{
  "hidden_act": "swiglu",
  "norm_place": "pre",
  "rope_fraction": 0.5,
  "optimizer": "muon_variant",
  "learning_rate": 0.0108,
  "lr_head": 0.00504
}
Each number is 500 + 25 x the weight over its row's rms, rounded and kept within 0 to 999. Layers, rows and columns count from 0. Numbers have three digits each. The size before them is the row's rms in percent of the matrix's.

# down: layer 2 MLP down (transposed), 1280x640, rms 0.0509, rows 441-469, columns 320-479
# gate: layer 2 MLP gate, 1280x640, rms 0.0831, rows 442-469, columns 320-479
# up: layer 2 MLP up, 1280x640, rms 0.0795, rows 442-469, columns 320-479
down441 104:467495503506482512514485482492532484479505510506537492514508517513466506481506523505499510487486551510504470502493516483485491492500526500543493501473539481522467487486526526533521476503464492472470497528488462497475489464468506516512503486449494515524549523504495484504527520517510498485508493489485532513491482501497527521500513485496509523508483501466470488515522446508488510534505510501425476538512454471509511529485503489518461532491513459480477490472499500500483487505497515
gate442 099:497518513456516442512481507517487480509508528494475509499468511511519512492487486496496505480507480485527480506450446534519507497511511503468555489518518508500506523507533485537461520534502482502514483482499498502484485502497529509479507478482544468515533541513465475505494482508507546556481512474509454499464476508476503539496514516456504510465512480555523489498521500541504500520481504511458495501512468493492480484469489468500482490504485493489457467467520508490495505517554460
up442 100:509521529485475496468482499530499509457509501492485493504502486508457484513500543519452542556456504500516552485516479491465475471512505499500500510515449493478493512521439483508541490450483526521508528505510531447493487493523448439522497509535526497522495533547497526512515508505511485495508541541536524493532483528493487492515487517535519509487544475476518517494513501496507526533527526508504482503491532495493506460515478484456506512498511491512476498466506499504542495454479517
down442 098:480519484490546495531503488512541512510524459481534533504510438546519480515522483494495508505508508478480494531555526465539493464482460487444488498493502499526493486548555511514487487482491508488443546470485538507537484539505536480496490474513469506497497509467518540493488525544479479499530482505477490501551510457527526459485489519503510520541517467537494478433518502495489520452537496476496516497507545505514516476458528513511505485514515524510450489534522536540489496512512501
gate443 106:508486470504491528508490509490527489524522503482507478530478495462462506488542500489505533516541466525457507472459485448494509554533488515516472496503529513454526506504491472474474493491476474525504520530485483469535484489493484534492486458489502520486512519509493515509489445465537496497492541477492510489497477488468497517562490474482519498460495541547510502500496458472498492502503542481503503516506500507523482514555505517491514524506447519473487572551520486480559533507480461
up443 100:538520501528490539481447489507468515501506481497501510499427534467499515512461458501470489527514494523492515489548524552501502519484521485459516440517526503463514476468513529516486496515490509449457529477505491506481465541512490498499498529503542492514539505501567472517520487524450500549523474516436450539472480509496482492467481460477505469458515506482487487481518493485508506563524511502551475498499481495524495485476511514496492514473529549473539493472528522507518480509519491
down443 101:495471523486510466470518467532441532478500425469482470525471515517524493504531490474538476524493536460487500530499459501484519470479457505523507465518515500484514524553472487546484446540516526465497525531497502506533485522499498504484521512473491495457492493512495471514477499501505530490533523527521479526527478491515533484515513491483493479543486463520550520459500516491509512466487494495513532526507536485473514491532451472509461517466573472480482496532558492529498489439491495
gate444 115:496506514510490508492438520524512483499475472533490503494493522494478568460488430457458508524467469507476481480473467482528549507522488505528509499470466512494517516507472445522503510491479475520462499531491520491480523520469514487464494479536474541501516504520493513517538505497489484491440537526477500499479529481499507499528496442550506505513509544487510501501530480512547492478537491517508528507516465511517555514517498493517528487523474505443477490497470503465520496484498510
up444 101:481503501539467468489512518503528510508533526506499515517497478455518483515442492504510492495463448532483486474483529509524493483530516520491508541472497510497526471517548484524455517501506507530498529489493485475502505509494468502479489504480535535483507502511468533534524497551523520479502477516497496533520534498485519508559522459563487485503477550520525507482484467517502558491471491519513521530496507508499468525482518457492526509501500520495482503513524448483563462488481467
down444 113:480449488535540490517505492538539487487511502520489528491480507488512543507528461463529520498503449514488526515484513444484528541507485447480493515508514499515523517508435471487538526481480510455467495449450518472490515475501514456545498476504473554462472503521475512511488508539501502461522499487486479508481490487530452524515508488517488470490484483504530527458485517502477497508472440504512486504499493472485495496524456496514540461455455496521502492471575512513486520479501501
gate445 094:484487509478465480514556541486480488493509481511525494447576514490481528500526528559520508523505467467448465499470463501463516508479518508503509505464505478465540514496505471455472506476556513564487515516471489471515512453500503490486503480456494519437542481497473519501460498480480489511486490507518471470518479531483479531498487454481515495470515541488538515560527501524553519480505495486500512483519506484477503490473422510501531482511472491521488555513505514540492526511486493
up445 092:477541537517499511527467513479515485512491471460476491530525476466516517489457509503530480498516496538467486462487519456484487536491481556470474447487509519505504490494492534513534515535527502468534497512464576503521535504507493522500487544484497556513481485512478510509443459501537538507493481472498511491462521480501520462490508514468514464491529473497488520473505475527496550519515467520481521489492532473488518501491559543489493501481483482508512498556508501512534475499486505
down445 094:463453463524502474497532511510456487477497486461501491532493498484504468489506507536473501495497539479489537461508514512512513490508506519527531581488481524487554492481510453545518513529477541501508445512503485472496506519524488491520512489526474473524524492542511504500526494491551497453491516473478486531487523498474516466553494469511520550541450563499493456496486528492478458467487488500554456491519516554477480486528486475510479539504561510464448465472496512512496506495515491
gate446 099:479511499470528464501474480495526464501496512501529499477480486494516452488509495481532521503519506466487509496480511484495491501491492510511479450531527515486482523534478531514476496502552481505508474422502487469552504489484553525534538448514460497489523506521486500524543454484523502465489494475510509559491484538475527525566522495463467529495482480437471499477524455513508529525513476539501537526523497447488520481486469489444499484509509517514509523556474534540490491471469527
up446 100:457528489488472486544499551556505507491490525482485476473480515472510534508535511460497535458478490459522505553508530503495533474458516459504468471495535538511430492534452516530489509508518483490511498467472501490524514490470509514512503521508505491533513483433513462499505543540452545530536485488510559487468514474517520492525497531494485501521530491500525479456481516481517510472506488511479470483494472455477513510517506478502527545488485477513497505486479514472504501476521523
down446 101:493483505485504502496467494495521491487508485473519533466503511473517460501515447472519542464535488470521524489495516476519509500511517486497467526499497452503525505529491501488525511526502504505502532478528493516488505532525542507521488490481478504497543460469467525510530470521516518468468485513492504461511511561510512532497526537472518462501493493484519472478521466502464523547514478480461433531483487473505469532491469492482506428518496499491512507526549540519524513538514516
gate447 093:489485501476527540460485485492466471522494461464545502514481496475489486466484509471474522462482477535462484516490514516493503516453492517550483497526527498502489525490519513437492526461476471488521531490491475518532499474499492468482541525460465493508546517454528505504512494494449556469495510507445515504548492483497550490514464547493513494526484530481473469493531482498502467501512510503500538490517499512488505536487468472502454500522449492498550469504474525462525504486515498
up447 098:491510485481522541504472509472494524509516495539491501478486559491465487495530488518477492503531530514481503520523525510473484514534507437473487464510480489548478485501475530473513476501479482533497440532488503502502478517501466515504497523501485502489497474530589482503470508485511462504468468479510556470475483508485481551517478509479504542492508488500535471559483468506518497526478489516496536482504467483482509533489487561503498521521444506475546524488449477503503545518527483
down447 098:508498519463511476520508519484504531481489454519479508528504523514523428504471465492481523510480503514495520518512495500511475500524486480456546483548526490497464475495489526492495485512499514501536491446511498497513508520497492519496469489522498484451485505516478517493467519455499498472473478534542510502469506512527506520535504504495515487518495568543416465471481491501511467511487480488486496479491488485475466485466485453507527480477513482525497534468515543518494529490471489
gate448 101:494490536505510498557487482491484532512503498520483500489534502514538480487475473505457455494517490447514478488522486494477480481441542490481500522500510485514516497512491507452492471498527445484532471481479515532476517468506479501509547455461511508479519515495480464522495485510490473513467538505464532508457494530519531488514514513479504490488492502540492489531505508524461470519543467498535565482456462481462513487501481516474488512514495510467496476503567529517528517521505498
up448 103:524492552506555544500516500509504508516479573494488516488482536491448538431479470490532494543481475445502507473504510485480469542457490519445484463500498499476488517475529519530492473486546517498509468455530511480513512457491536509566510497507503499525510516503453492466505487500501497507489490464485493512480507496545525446534502477496460519496508481427485477546508523502518521497457495446475533534488503503483501502490492532485481561459485506464475537575478481490471509489477493
down448 098:514513501521454459495475481495584512458507489453499476503509517479528461504508440527526487472484511493530461542486513502533523541520462492539519524471459487496502493507502464497433477491486507494552532561552496521525514506500470487464477501542477537484530480490501543498478502498489478500526524475526504498527542487524512508471508505556475547491465488499514497512468519476488500512495519513536474513474510521499524522515525526527543483507512493504518493514518515510509570532545502
gate449 118:486503515473517548486515471461533514471510484492491500495517502466479459473459501560537549537512469493510455454498516496513477509499518522474476518510507533466505498471496468471496502466511573516527453509539479517516475509481459497526540496460529488503474484527482525530488503525511490519482527505514515472505486526466471484489503500462490492487471493518467464484524470483488499530504500482500499476503525475510496546478515470541545572502476503473437513510502493442468511481561453
up449 107:567452501520493515463481512489496476551482544490514500510459479527500499449503497538467501492440515518469485505490494501539505521508464479492520498503536520473547510485514545532514513546512502520524489516501493516487503507501511480457516510511482525452478497521497507507512510519538529475485439503516462500512515505513478520493497460508498499489459447468449494481474538523478480531497492470446529511521522506484527482433484511478486512475528534486496509545525520512498509511470484
down449 110:519510518468502516526501458501452448494480503477528530496514518490531498498540493492480510494485482525521545467481524526506470515507495501463477459472482463530431483495505500478492471530512516455495509513495484496556539488498490464489485494542511480480484522480505503478515518513489449501503526474504487525531541461511468494485493483480491469458515513505555483463501499549503526484468520479532457498510455518495524483499529527520552511513481530533491544502514491527529502504496524
gate450 105:486504541472492550500482486531492486530530541521526436478498505469486493506468475480514472476496499479484435487572495527480488463525497506506479489449496514498467530513520505523489495487558500545486449471505523508504496510489516500531480513497504498481491557534430561508506484515449522563501520572530478476502495498501492493498482506470473485498490512536511465494481532511561517537500489526485494507513467510497507513525511449477494484459481540477513474454490492490541509494494489
up450 101:523499512502498517457492434471546524543484516509496477522495493472531504569531496466476450492480495455515506521524555521475547462513482506482497524509468475500480531455519493473500467524492478461483489510528520522495513460487502501559558510508491466481519534489451540501468533493515549492497488525454496491494492457485531484503491510533440498503492482542445512536472483507510452529497517437540505489473501489507503504484485496502503520456496484534478460509494489465561510472470507
down450 100:495495481518530483529497532509530520480472496505434483500486493564495469519508486483508533478497537490517502524463437528533467527458479511476480500483525516527553533493530448504476528478486534517497495481491513484493478485495517497539503524498493505504478497498499504517488503490526479465451522496512518508506486463516517481481526485506512511488475505478508504487501521485491500441508503495548475500490507489509477485518480533484527503559508522461512466504484474523447478514511531
gate451 097:490526493502518503499545496543496522487487499475503517500526502530484543509450497475531511483534504504463528483501518506501514514526538555495552471486500530549518516520487500488539490490455545483518490511551509517501529492481536521466467506493466504480504506490498516507549494536473503471468550473473474520500482487499554471475526492562489546496513486459518459528524482527502518521494485517516460534480543527522536474477506532498516509484485521511552470515510481507482484500492488
up451 095:485506512469565484543513479512536494449471480508508524473473489517527534531509502500484491506509497502501532526505529516490499527462484479496507499487487509520491477505490501488527507494509548495525483466513502502472559520532515532524499497506460456474497543531523526445493461498494508477525498516533452527457473519483456466507479490427527544484511517485510481506452532457505462514518535479470533553522492550519483498515479545483513486510437487501484489507457460507481481517549495
down451 098:518474511518499480475497524504485507493534525543493506508494457481499511497484475546492488483482502479522504516467519517492522489520521455526500526498543523459515496491487477500477508479491511491451499474482491454474496493476490455549497497504533480502489487488489535517486497524529467506522445504446499520523470485503467520492525496504518487512477475532511472505463570536514513465512481512496499502496499502548481497492547511477502500497526483457530514518528484520539500518502495
gate452 096:496498524476543488560506538540494500434534482476499485554509458518486479487521464507479490518530499513507529464484498506472476519502508498437516494531481528509495504491512472555548477483496461520504522532482491490505524486458458483527498465539432538507516549483484497501514488466476490552492512497546498529536475515507550474518527466522523522511477479501497473523499489481500499524510505503495512492496477542466521535522522445522574544518497513456494457522469532524469516496489479
up452 100:490464511495529471494488540523454513495516480531467476523512504522472496526552541540550483495507503482515509500496486539499517471587514493459523525512453466499520483546501485507496540524483511498543535559517492506509503510512496475506553511507510492528518483441526531505542467531499501474501506534463512489495525501511487515508504467490500525509500522491478488523534486487540484568511540460546493523525462461505480538479493530492519499524511476512452507506514481508516496531452503
down452 100:533510524501498518509524515463525488485510480468540564503489477523475492490509472495500478473469505517483510493500510508495493511481513460501467500536528550478508539506536517470506501524493492472466481477525489535485498464447490486499455458514463494479514520518522465506500549455506526517498520468523540519499490461469512478517505471475487493492497523487503516490497529501462527504529465514514511455481485566468542494453510475485507483505500473486495470507515518463491497489500497
gate453 098:562527509526495476470546560494491506554461430461482486497482486449464508513500482548515508520516486509460506502535497488495482525443489531506548499487498490503498516489527550520486466500522476508534556482499502494501471483522488495474500507514495486487503516508514507509528506500524505475494502498483498526503475540523540525456486512497474495468524506464500478502524505461519511447467506518488449508484471548476521466514565509544456485472501501473522506515459524504467520502540491
up453 097:495494484523507490521526503469490494467511500512541437490523546520528543494507520435469491481497484501493494491475484504506512471461478480497542506479444542502502460527494498476468526538484532463501488496532499508516455498497506488483522467512489497525487460501493476505474504442465444474479494469457498515507483478440475504494478496509489535497485489510510484516502433518478489469493530490482479498480489472501495521502500504490544486499511443521505536482503508499425525530492516
down453 097:537497513472554506498490463497512501494552506482504469531452464497484444496501524520496501522508496486504504499511459465467519524542478518505494496511532451533529497510508472480520513550510530469497472495504498494463526486500530494493494556532476525484489505466484479484478512530490542463485489518531496522511506495515510481539467510501544504485449517458512552531497509502498521473482498518486517455529505462476505503487513486524484527500524527513521465442526494454493536506532531
gate454 096:504502515498464548445479493481509486485492466475519514460510506528486489518458517509510480478495496480521526473490503502482517512496475518488539549522460489542462493504514539491495439483496538506479521516525485555516454515501472476543512499486502500523471485504510508469494471532480562523520518486508517461510505504454512467536526512561489486516471495533520502522443491473512524452458514505450493535513497510503516519472545483491458496509501496496497477476499473510542510491500520
up454 101:495491489525482489503472528558492523520516530496479499523506476507511487507520491493494457516537468493488491492466520509538545487491535489484534511462475468500489499494487515483504549504504508537472506510503499537494476480509515516499495503538508466515497522507473536557529557524497478515461475442515473470485469469494464525480514509503479508540501526539549514517520488486532516506571464497491509566486531523498520470497531476490518488530485439512535485495523485455497473501498495
down454 098:481537460490491530511486480547539475474538495505482479472449489523503514481488438514509490500471485478445468496492462511466446482525481507486493523444457536537483480494538517531515501512502512495502518474460539452530496538511466499453529539465467510457478503449503466494487469485498470493546536505519491448490539496501504547462512494497549500503487462527515480482530488505518477521543490533543493493486494475479487490524517507486510485482485505472488479472474469487493525496501476
gate455 095:480507520513442504518490497471488505511512513514532544503488503504486480479497469486500530471536483514497512533456505551494484514532506489508472490510486514483518436468519531494536541470497514471491496524494486465463465479504524497506491519531502468493518504442486482520486511505477533549593517523554431506555515504504464466491467511523541483536466493503470496532502492466511504474481498512462510523494524498501555525487558496495484518495484486501505522533505508512458535469485501
up455 102:499481517473499492516523498516474513474472492526504480514474540499511510491505524502514514521447472503487512487495462521535524504473469549501513543505484520506476482452484463481537507496527496502493496495492507532483512467509499492508467489492537514512497517480502510509528534518475513514526525506538483503495496538507498452501492462525472510521528527521505513580545518494485475523534469505477494486484484496542513494482477490499504503488505541505500512499521563460499510494505511
down455 099:563476511536540506502517494481538467499540504465505566475456479528509497503483463487510478465504475535534504524481542518538470529522501532499500534511503519512506546529459488534522444536516522515472516509458516469482502505487497516506537498518511546463522466477500446500485495555503514490513465532492498532531487449514495460490529495504477467493476503503530531509510465475474553525507477489473491480504538483500517482507482502520489471478452488490487530520519479506445472487508513
gate456 094:532511505498534483514491520554521487520534495491566494499545529480515509496482518527486529550512546456498526534546494522517520488520490506502494516505465536522486501513523482470514479524515526468494522530480492454521564495481502484493468528516567519517509498511496474486474515479502530467470483471494498521458459497523461511511472500494510461555537494530505486524497480489504511532513544482468495505488526522497450505507464507499484495498516537505478439507445511513437506491497501
up456 098:507495467506497513510470537519505489545492483507530514479488493482526494507488469462521528445473491463527544525544502476451462514515534464488493497487517506424499510488500477541462535515516488516476501500506426489517488497471494504515497557503496492508489497493532502480463476481520542433470525534514477490454506474482442459526515477514505538481522514533527486535489480489517539504516515515472519476514538506473493502497519514465490488502476451555460492493515459504520503493531510
down456 098:540490547476498488484518496469474494515491479534472454496522516506527473491526506533447467515525520511528454499469493575521511486478492537494525558509484507503477485498509463510480518526529469474530477476479583485509494527509488498453500485515483437492520488485469464540537536553514464480494509493490499526516512499501526508489473553506497496467521511522456464480490471493534474499514488495505473500498485502507509481487500509535505460518539509444527497456537560498502502508507542
gate457 098:512503560498460464500498530536492481475492470492487476467523479494539506476528518540451516540482499490500493521489504463482465513474518451505542509496500509491519454499468473523498454479457515510481517504474513514502480473490525516484454501565510471506494446509487539500480504488537515507526532506523508521498498473525510496526497475544523520476505549487498513547514490471475502500511520483496519522500528451471535499501573477488495489491478485501506471555505517454495541462501465
up457 099:501505565518471481526536482474523495502499432512501515479512537471534516512515514507496479512537480523503478495473552486469478520491511506525487513493484531533506456557465489520541490495449493515481501511513472514476534478485529479551478499492528493483498464481494500495469468538526481508515535492499499498500493489552518461529525493536512510533497511495442514498501423470492463498526508515527524505451486482488477517506517514523470465482503498492501472453548492458468502468487549
down457 101:502518500549458498447546502500498515461511508470452494463536535542513503461509521458494480503507516473503470484519437475495446546513525474466502509495507510510550450499531512491477474515485485522464547488466509515525446536491524533487544494546520494464497460499538565484499530449511487524491490460461483512493486493507504469467497468505461488468492532441518507505496539482487508485556509485536473497501505498518492416504514498542487494497465503485515505510509483532544489531482479
gate458 107:464479518485459496467482526474532559515529490487515457510519469522501508487498523451487516521465531502510475460439513478544539527537465488523510488502524505488485491504484514512506481492463486477484446473528471497501494518516522529486510466500500509491536508485500517527513480499517489523495494466529491485507489528500488520483467507507491530503473516551466523455499536531481508485505456502470526459507495534436505492495489489500524491508530499488501490490451530485495534513508489
up458 104:466521517536482498473517509479495495522480515446551494563553524467502496478491490445501523482506529487522516484483504510476513523497476531497553502532499506538492516497476496513476515498467499498514459481474507472490466516502514467442479509499485534495492487518481512526488528477432526490465457508522463509509403494485478530477459516539473498472468502524497522496538493507526494467518494472498531459436513494495495530478516442508486493476528497525547474524526451490477481513509488
down458 110:496501520472509488478522520494503518553526524535513497478524502511480494544502488514493466505526485476496469530505491510527531528506523479452482475502495480510536522512537550528508478455494483455476513524530539460479457487538503524550503542505454493511495506534492474507452497477490475474504500486557516496487513534457466501504500462488527500479462515496474496529492534518498504495503514510514503498478480509462479499488508536505506479525511498556499497508471473499448475515485490
gate459 094:501450532492538509487504499484528469475505502487530465478512524516443496496508545541469528468510496488518519491519510507542491504496463508487536490503511457513550487509519502511477510525540477483479516478487519438491500487494504525465466466479464512493540494475494546541500534489498506530492482500464461521550473475465498510559505501448513503506502514472512539479476529541508465489509529509484461510512524495483516488500467526506507460516498494506493510533462467519499498574483508
up459 099:509540502512461533474531545555480499461545478478476490472478489485505515511496509496508502500522512504551477545511491475493481495512487488501501517532506541501534487491525549485461485487491503526539511446493519484493539474478458464485502512498519498543527499504516479459552496558516510540516526533549495499541505482491481493476517494508486510478495462529475515448497503467527536501481485502502495522538485549522442494491510490518517481502525519528517508497516521484533526453526509
down459 098:490446491548484544493527495502548496471476521504521517493500484515529491453539465496465478483489483497487508516505537508437499461531535470493463499466524477544504481488526501471512439450431522490503510517522515537512484510522496440525523515538484487502483543513497529471472481503531509489521490504484547506453543510470500483494530483508488475483483548520493447517520495479470521495470559469483533531469483495505523486524480491481492486503445462470474489476496505498562492502465457
gate460 110:455490485503482524545518466482466495516470523478508516473506519477476457476534515511508481553502487518555494531510512506510490467501502479508486510512548547472515497470494515493515445531509470491487491522500527543530500504491506521472489545476526536505503523514477438490481464526510468488521505496520522482530498495526438478501436516470544510508474494514521487505490463523480493530506502526508490476510522553483494492531539501488480522508522508579483492529547504500480488529457499
up460 102:515424531488499540510511436527513484480513504488508540487506527463498500453538497471477509510543524479492518501492534539491464489516470515512535514466501497424489457488482508511568499478475482539501539496494489474487506495496487464552542490551502477505516495526516473478476488470496499488536486535486520496515458478487543480473540488471511467516470509524470479484496512465492515481469491483507495509505541500480520506498508494513517522477506469505519486494464528474514501469476467
down460 100:464552497515498477496448507484472526515489433509488527502480471519497482554477501495498513498453467499521422531472483505469545493472532522501502490499506495506501492468518512516508506493498504498506511541542501508522524527484478509525437551466486518508476509525483472502503513486513501456475513529452479448481544550528461493472492521511515466524489477479472484519505482495482520507523503533485518480513473511529514474526478514424511504502487497509466504516511508473521478516458498
gate461 100:519458470521502473470493510512477499509495463533513457467464529498489443519472476501519489497498531492500496514470488544461483524510476521457459475466526538505506517441511508507533556488493503514553493500553505505454499529521508476496463528485481485518507511545500485515478524499476507523490524485492485482555455471530498484513480465512517515473497526484494519479528496514517509528529493478498476501502498483493526519534510532536487529461510487474489469523498482512476517506543526
up461 098:458457491504483510495501488520494504502500475526493544489494484483465510521493528534505502470479483470474493473543497479511452503514465527544496524527483473506481500502495483545521493516461462487516493491534478482496494547470502535496469506492498488467491477470500479503434522490509543481496492458493484466508438508528504528485536473506490474523474472472495500452478492503526515451492485481491522494463512479495570492498499534536506501500513462538544461500489549458564507467516525
down461 108:480480486488507497522520529477498481522512508507522510514468495554513509501522520499488480493506526518484548533517480492519489449457497486458495503484484511493509479480457491476529487512476490495516519465484492533516509491538511494475509486525487500515511525493462513410535464497491480519489504447432463467508517465530494497481494549493521491509518516510491502494484459459516523513502527499478498512538536517531523474494468482562531520522499528442497493521514453510517512496502508
gate462 097:506526454518511486484534484530493489490473473476465526526494456496494496502452491502502522492534565484486516476511522538507477491507537444512492484537536457532531471438500527500465509521519513521487476528493537467546506455481537495514528515484545477472468486503473526512502530527509507479564482484513477501554466510504512539502504556514523456529520482512516503531517516511508539467484491456503537491473491491493481506489526501459503506487486503504544460518472479517487514475512543
up462 095:500485479515513502506526517476511509513501516477500510493485519453494516520532516548500541478516505510486446471526492499474483489508540505508509487486507551501493540478444522554498509500482471502526458472501521469481570523545455542497471531501523514487514490480535455521487513534491479470485502496473498548498447502508519484523509535539450528480502496504457487462542526505471509487490497491518499527482479505548532519541457515506441513490483478483473526506495464497457495513477504
down462 099:539546512479476477527477539510471459481452483495475523527518487485518458433497507486495486473512496519494527502531527522520510487507529483509530489469474491498525551498532492512501519498500552515506446495516489535483529534476483487483539489481534485520528516493534503482494531480535480492492537468466452494508511448511505527518512493465547581493460516511526519484533492488538544522465486505525550500485509494478548545496552440542506524447428498510500500513483476504502513488506520
gate463 102:489501499554492495524501435485483490522518501461481493474483469510525461491490513445469554544472502504539454476483471453485496556447479536456514515517523494520504440439539473516499483530493472480531527503510464492523461501520541503509478473528481496481544491511488484480495489533501498508519527504476464472507490474490490475517477536461526504480505518484497489468517540467515488506499498493486568515504534538503452456480536504471525511483486479533511502569460510471523486499534498
up463 099:540468494511512543496482461508498445496490559477504480489535522531524525526524537497502486568537470511504524512465485509508501470514545502508514493519524479522510470503472470547505521500477487498496475511494481537516531496516514483446482503467506489468504510512465534510530486511493514540495498511508493474454503492483556507538509513488498537504492512477493505474475473488503468507515482515495476500519515463462530488517529493506491470528561512498467538491448503479510489491522542
down463 102:500516529447491563524484508507515493525529467477476527461478491480472542468449521520496445521495528497444522503500494469538499495473517574525480498457503522497496534517503519476545516489483550543499555471494488481497509448483498528538536513490456522519510490500567523486488497491505493483483486501479519519550487480501469505533496501498493537509477524527500508489480533482510508518468482518477536497536486474476497521516454512521490518469442497505516531504524490502493547498469526
gate464 094:476458471532501517455495465525531497490493517507498505483498439506510516501503499497502486557493493522519525466488546497447520485523479534452476485544508479484499491466512468468500503471508505529539465526529505500500513464534523523475510530494542490511531519473479523492502538509549519489511476505527548550506504513450487495486510526540518499501519435504519497521499502486471498469482442468504497536554502463493504492470480525476489501487539501508510495529514471463498470526543503
up464 098:488495480504479491508517459454461452505486528503524541479515509475562491522487488533477452444451507479510500504486475487485483493482452489481492479496487532501468523485493534495490556505502527505488461526527476465467475539551507484488509500493486509512498500527509476530568505516547521562502518537469531453487549505496507477480551510479507505509552495550496528526506519476495522514558520501512497502471487495517494509495549519541519554502492521539488537458470487537467504511493504
down464 096:502506478543501496527449509539518540510539487484461484511476495517504443509505505517540491550506463511522482472505500511476485570514504502527520513548520475467537499521516459517548456504442483515512554523529525528507472492499494490575504516509497515417502497501496498468491514467484490473504476481499484486473480503496490494497491502503519451524512489522532484474563474478454486483454528504561473544496516507505501460487478501479470503517451483451518467555514514468507474472487507
gate465 098:524489484503508494464465485478475468520461481464504483514455495478521524500480522490527494500500507515489510480521509439506499482495496537483463481466561532479474477533507511558517455481487478480477515508526483503472497513504514518502509494477460508481469520523480489494480495472479479501457466485498487511526559499497569536472504482499491513526501486496493492496494509505554515519533539455525497486493489488530504466505501534493540525491507523510493469460530475471511477513485485
up465 093:494505508498460513528486440488479503485471479518473531532495524465449503532497503522496479459504476467533520503487466487484494528516505511493517532498480478463512472492492543563493571465526485496465465457515546518504511483481530480492479434514533503489506543492499491524474511515535473525478486484542517505495481484508469471464501496497514533474514528504505500486480564507492465543510473496511487506504481537522510510467517496494518519528510511510536494468504460465501515519528479
down465 099:494508514500510518530525502518511532474528442467485500522505538570520538488524504555526526522480526532500494487513498499498494491526508479466510514523511484471511524470483505505485517522465495529534484492472489520482506505505487445537501522505488497500502521469518517445484491542516516527521483536512497469515488455511487508527500519482511492547522474498508512508537485521473472513482466487523510509454469524469510497524500529493494510473504531497503522527526434529491482515525506
gate466 100:527524520512501578460509497459501503487529480516496511493490510542470481509456509505476487457485511525497493460513486524471466526491485501535500504485515494509527496529502491514547482510502546464495469508467484533527552519449506508481528428552467482475532475466473544518552520493530461507552521515507533463522561500447467525512553508487475489524506511516527518497519546516515518455498523485524471505490567536496477471495487464482496471431482519486494516531521513469499486520494478
up466 102:513506451519525520549519500520515510467482482468499504482501511514517514550478503526518561472511512527529525483495490530456488491488460525523516422494474528519485500433487509488485511499514516531527479485524527502500488475549513509481473471518527456490473519538507472538499510514478494475527478454558450468491457531500518485503485468499538505493526483520526533494518474482485518506516469502538501494494462501478471492493501473497536498531477465477500513475490486490506502530483513
down466 102:450537535505485462519517503502473480527481456507509511468496478477462460502482537498483469528559510513534444502487470456486524513513477494467479517489514524471509532491504463504509497489472469509450524492527558485523510465500493472493505551496526512551489517496495523503479498522499545521462508541484493496520507482519509489470495447505467540485515553447514540513478456511485463509485520482505481490488465463523502488527524517452451519504477524482502500492460525516484510519491518
gate467 095:485500481510521555485486494519509469511458512504505516461511476452513480404477520499517500521474505493561481484492488472502470500490501528483514494539485489469479519496504519509541555529484527462534500449496505534508488492493527512508523499504538512521525499506487520481462450519494502502525503474503494501526497515483467483495475536486494482518534526474490496523524468539475525483505508495532475475532559508495517508488483492493494520483495484541499568489506540517468468499488524
up467 092:540492504510494520503523512476460535524520536527495485504495477522490488499503508496479495543489513479471551539520517498480510512534493507499505537495504517476477518529471487511481491485498489501517528476478483474512498504543507510483526439481486530472509507528505539468514499490506549510462539469505541489565462523477505459483537496455461516498500494512490533501505485483513463490457505527482548458498458561495492532470495483510509481524512485521487455492501497468524463518454462
down467 095:484476462462528539502524477501452515511504498505510492485506510476530524485538506492472432468453515518495516478485487532518496517477506484531485512518509472497508490486521515510492517517517488496534505441512471507519453490482527479514480446490511496525475524447504521543484468468521528486486482517493508482509492512526525505560516503498484519525504487504477527509508427485584519484516452511546509492502523528508517541502495475501481469545471460494517477484503521482471499480508498
gate468 096:483479504503490537445498459517497471513530470528481507509519499516530486456448493503522477505480549520495462492477512455516487501480502524521475535498480517455550478482456473458459503507497492499518525496515477493484531547502446523462515501514481514517474532488496547499476515465528507495463444523534524479513517466497507514511522514499522490478495500471502470505501510481458494528512483514445490523528450471491518463486461457533560471464444482482509507461501519500511464526440495
up468 098:528504490503504484528476482536467481499527467542536481497490521506480495508508487495506477511477536543494530486475515528531515543458514482505482504478496530526521512496487458479506455505470513499495511568482484520510456523466480447511491503470501542503481479506509492488519495468511459480504520461511499476513436510521512441488534508500475543503483530510548506489530476515516542453512427487505502510511505540491552492467519498495486487479464470503534518491533490520513512497528487
down468 098:485497494482502490511491477491539506489541484482485498495544489519529501503529511452478478479499515510523474495472509478489503482450477483471485529510466519472549500497533491482452524509515498524499486508534534459519462499556485507488509489565539491484546477467477554507473493499535578504551497504487516502473526511497438494499518541524533486520516455537473503492524502519523492488517542525511488458472520465488456482489541509498509543500483493479468538477484492460563521510483506
gate469 114:514490469489473518480479477504497505457528511475474458494473442495520536479569476515491518478559476500449501492457525529484476487503492483496459542492513490465512436451527528473476547562501518562464467523487474484486495488494500501483515448471502508524515480484499494467517570486528462494504473499477448518516479466501521528525495481488522485501500463488501516540490496542535510446513488522495492500498537482509535518498474496483464470480484482518503487532505522455506508518513461
up469 111:439475463470447472513505476469571498505482565542489528500486469470478491527489492516516512516477523519563508495494535482486477514509518469484515508495470542469486525464492508494516494494507499486540446515508475507492517505522496494525517524462529509494542491534493489476517530501488467501498553454515534525508528496520508517475506508489502538533468516513534519480514523467463456518494528521484506482528470522503485484500515492494527514546538470510507484503545469548496512488555542
down469 104:520499502505491489503459563478513476493473506470497512484538481465523456543465526487508476538458499473486491512472511467521534482499507482519521517475479469479480541537511514515479487475495491483498480555484513497481501503463484489500502482543490478474503479491516520488491477536469549521486473496496503507481505504487487491490487460484482513528495511495490480511508500502503490491486487499527499529524500493514507450502481487501545534503481474496503525537477515482470517447513531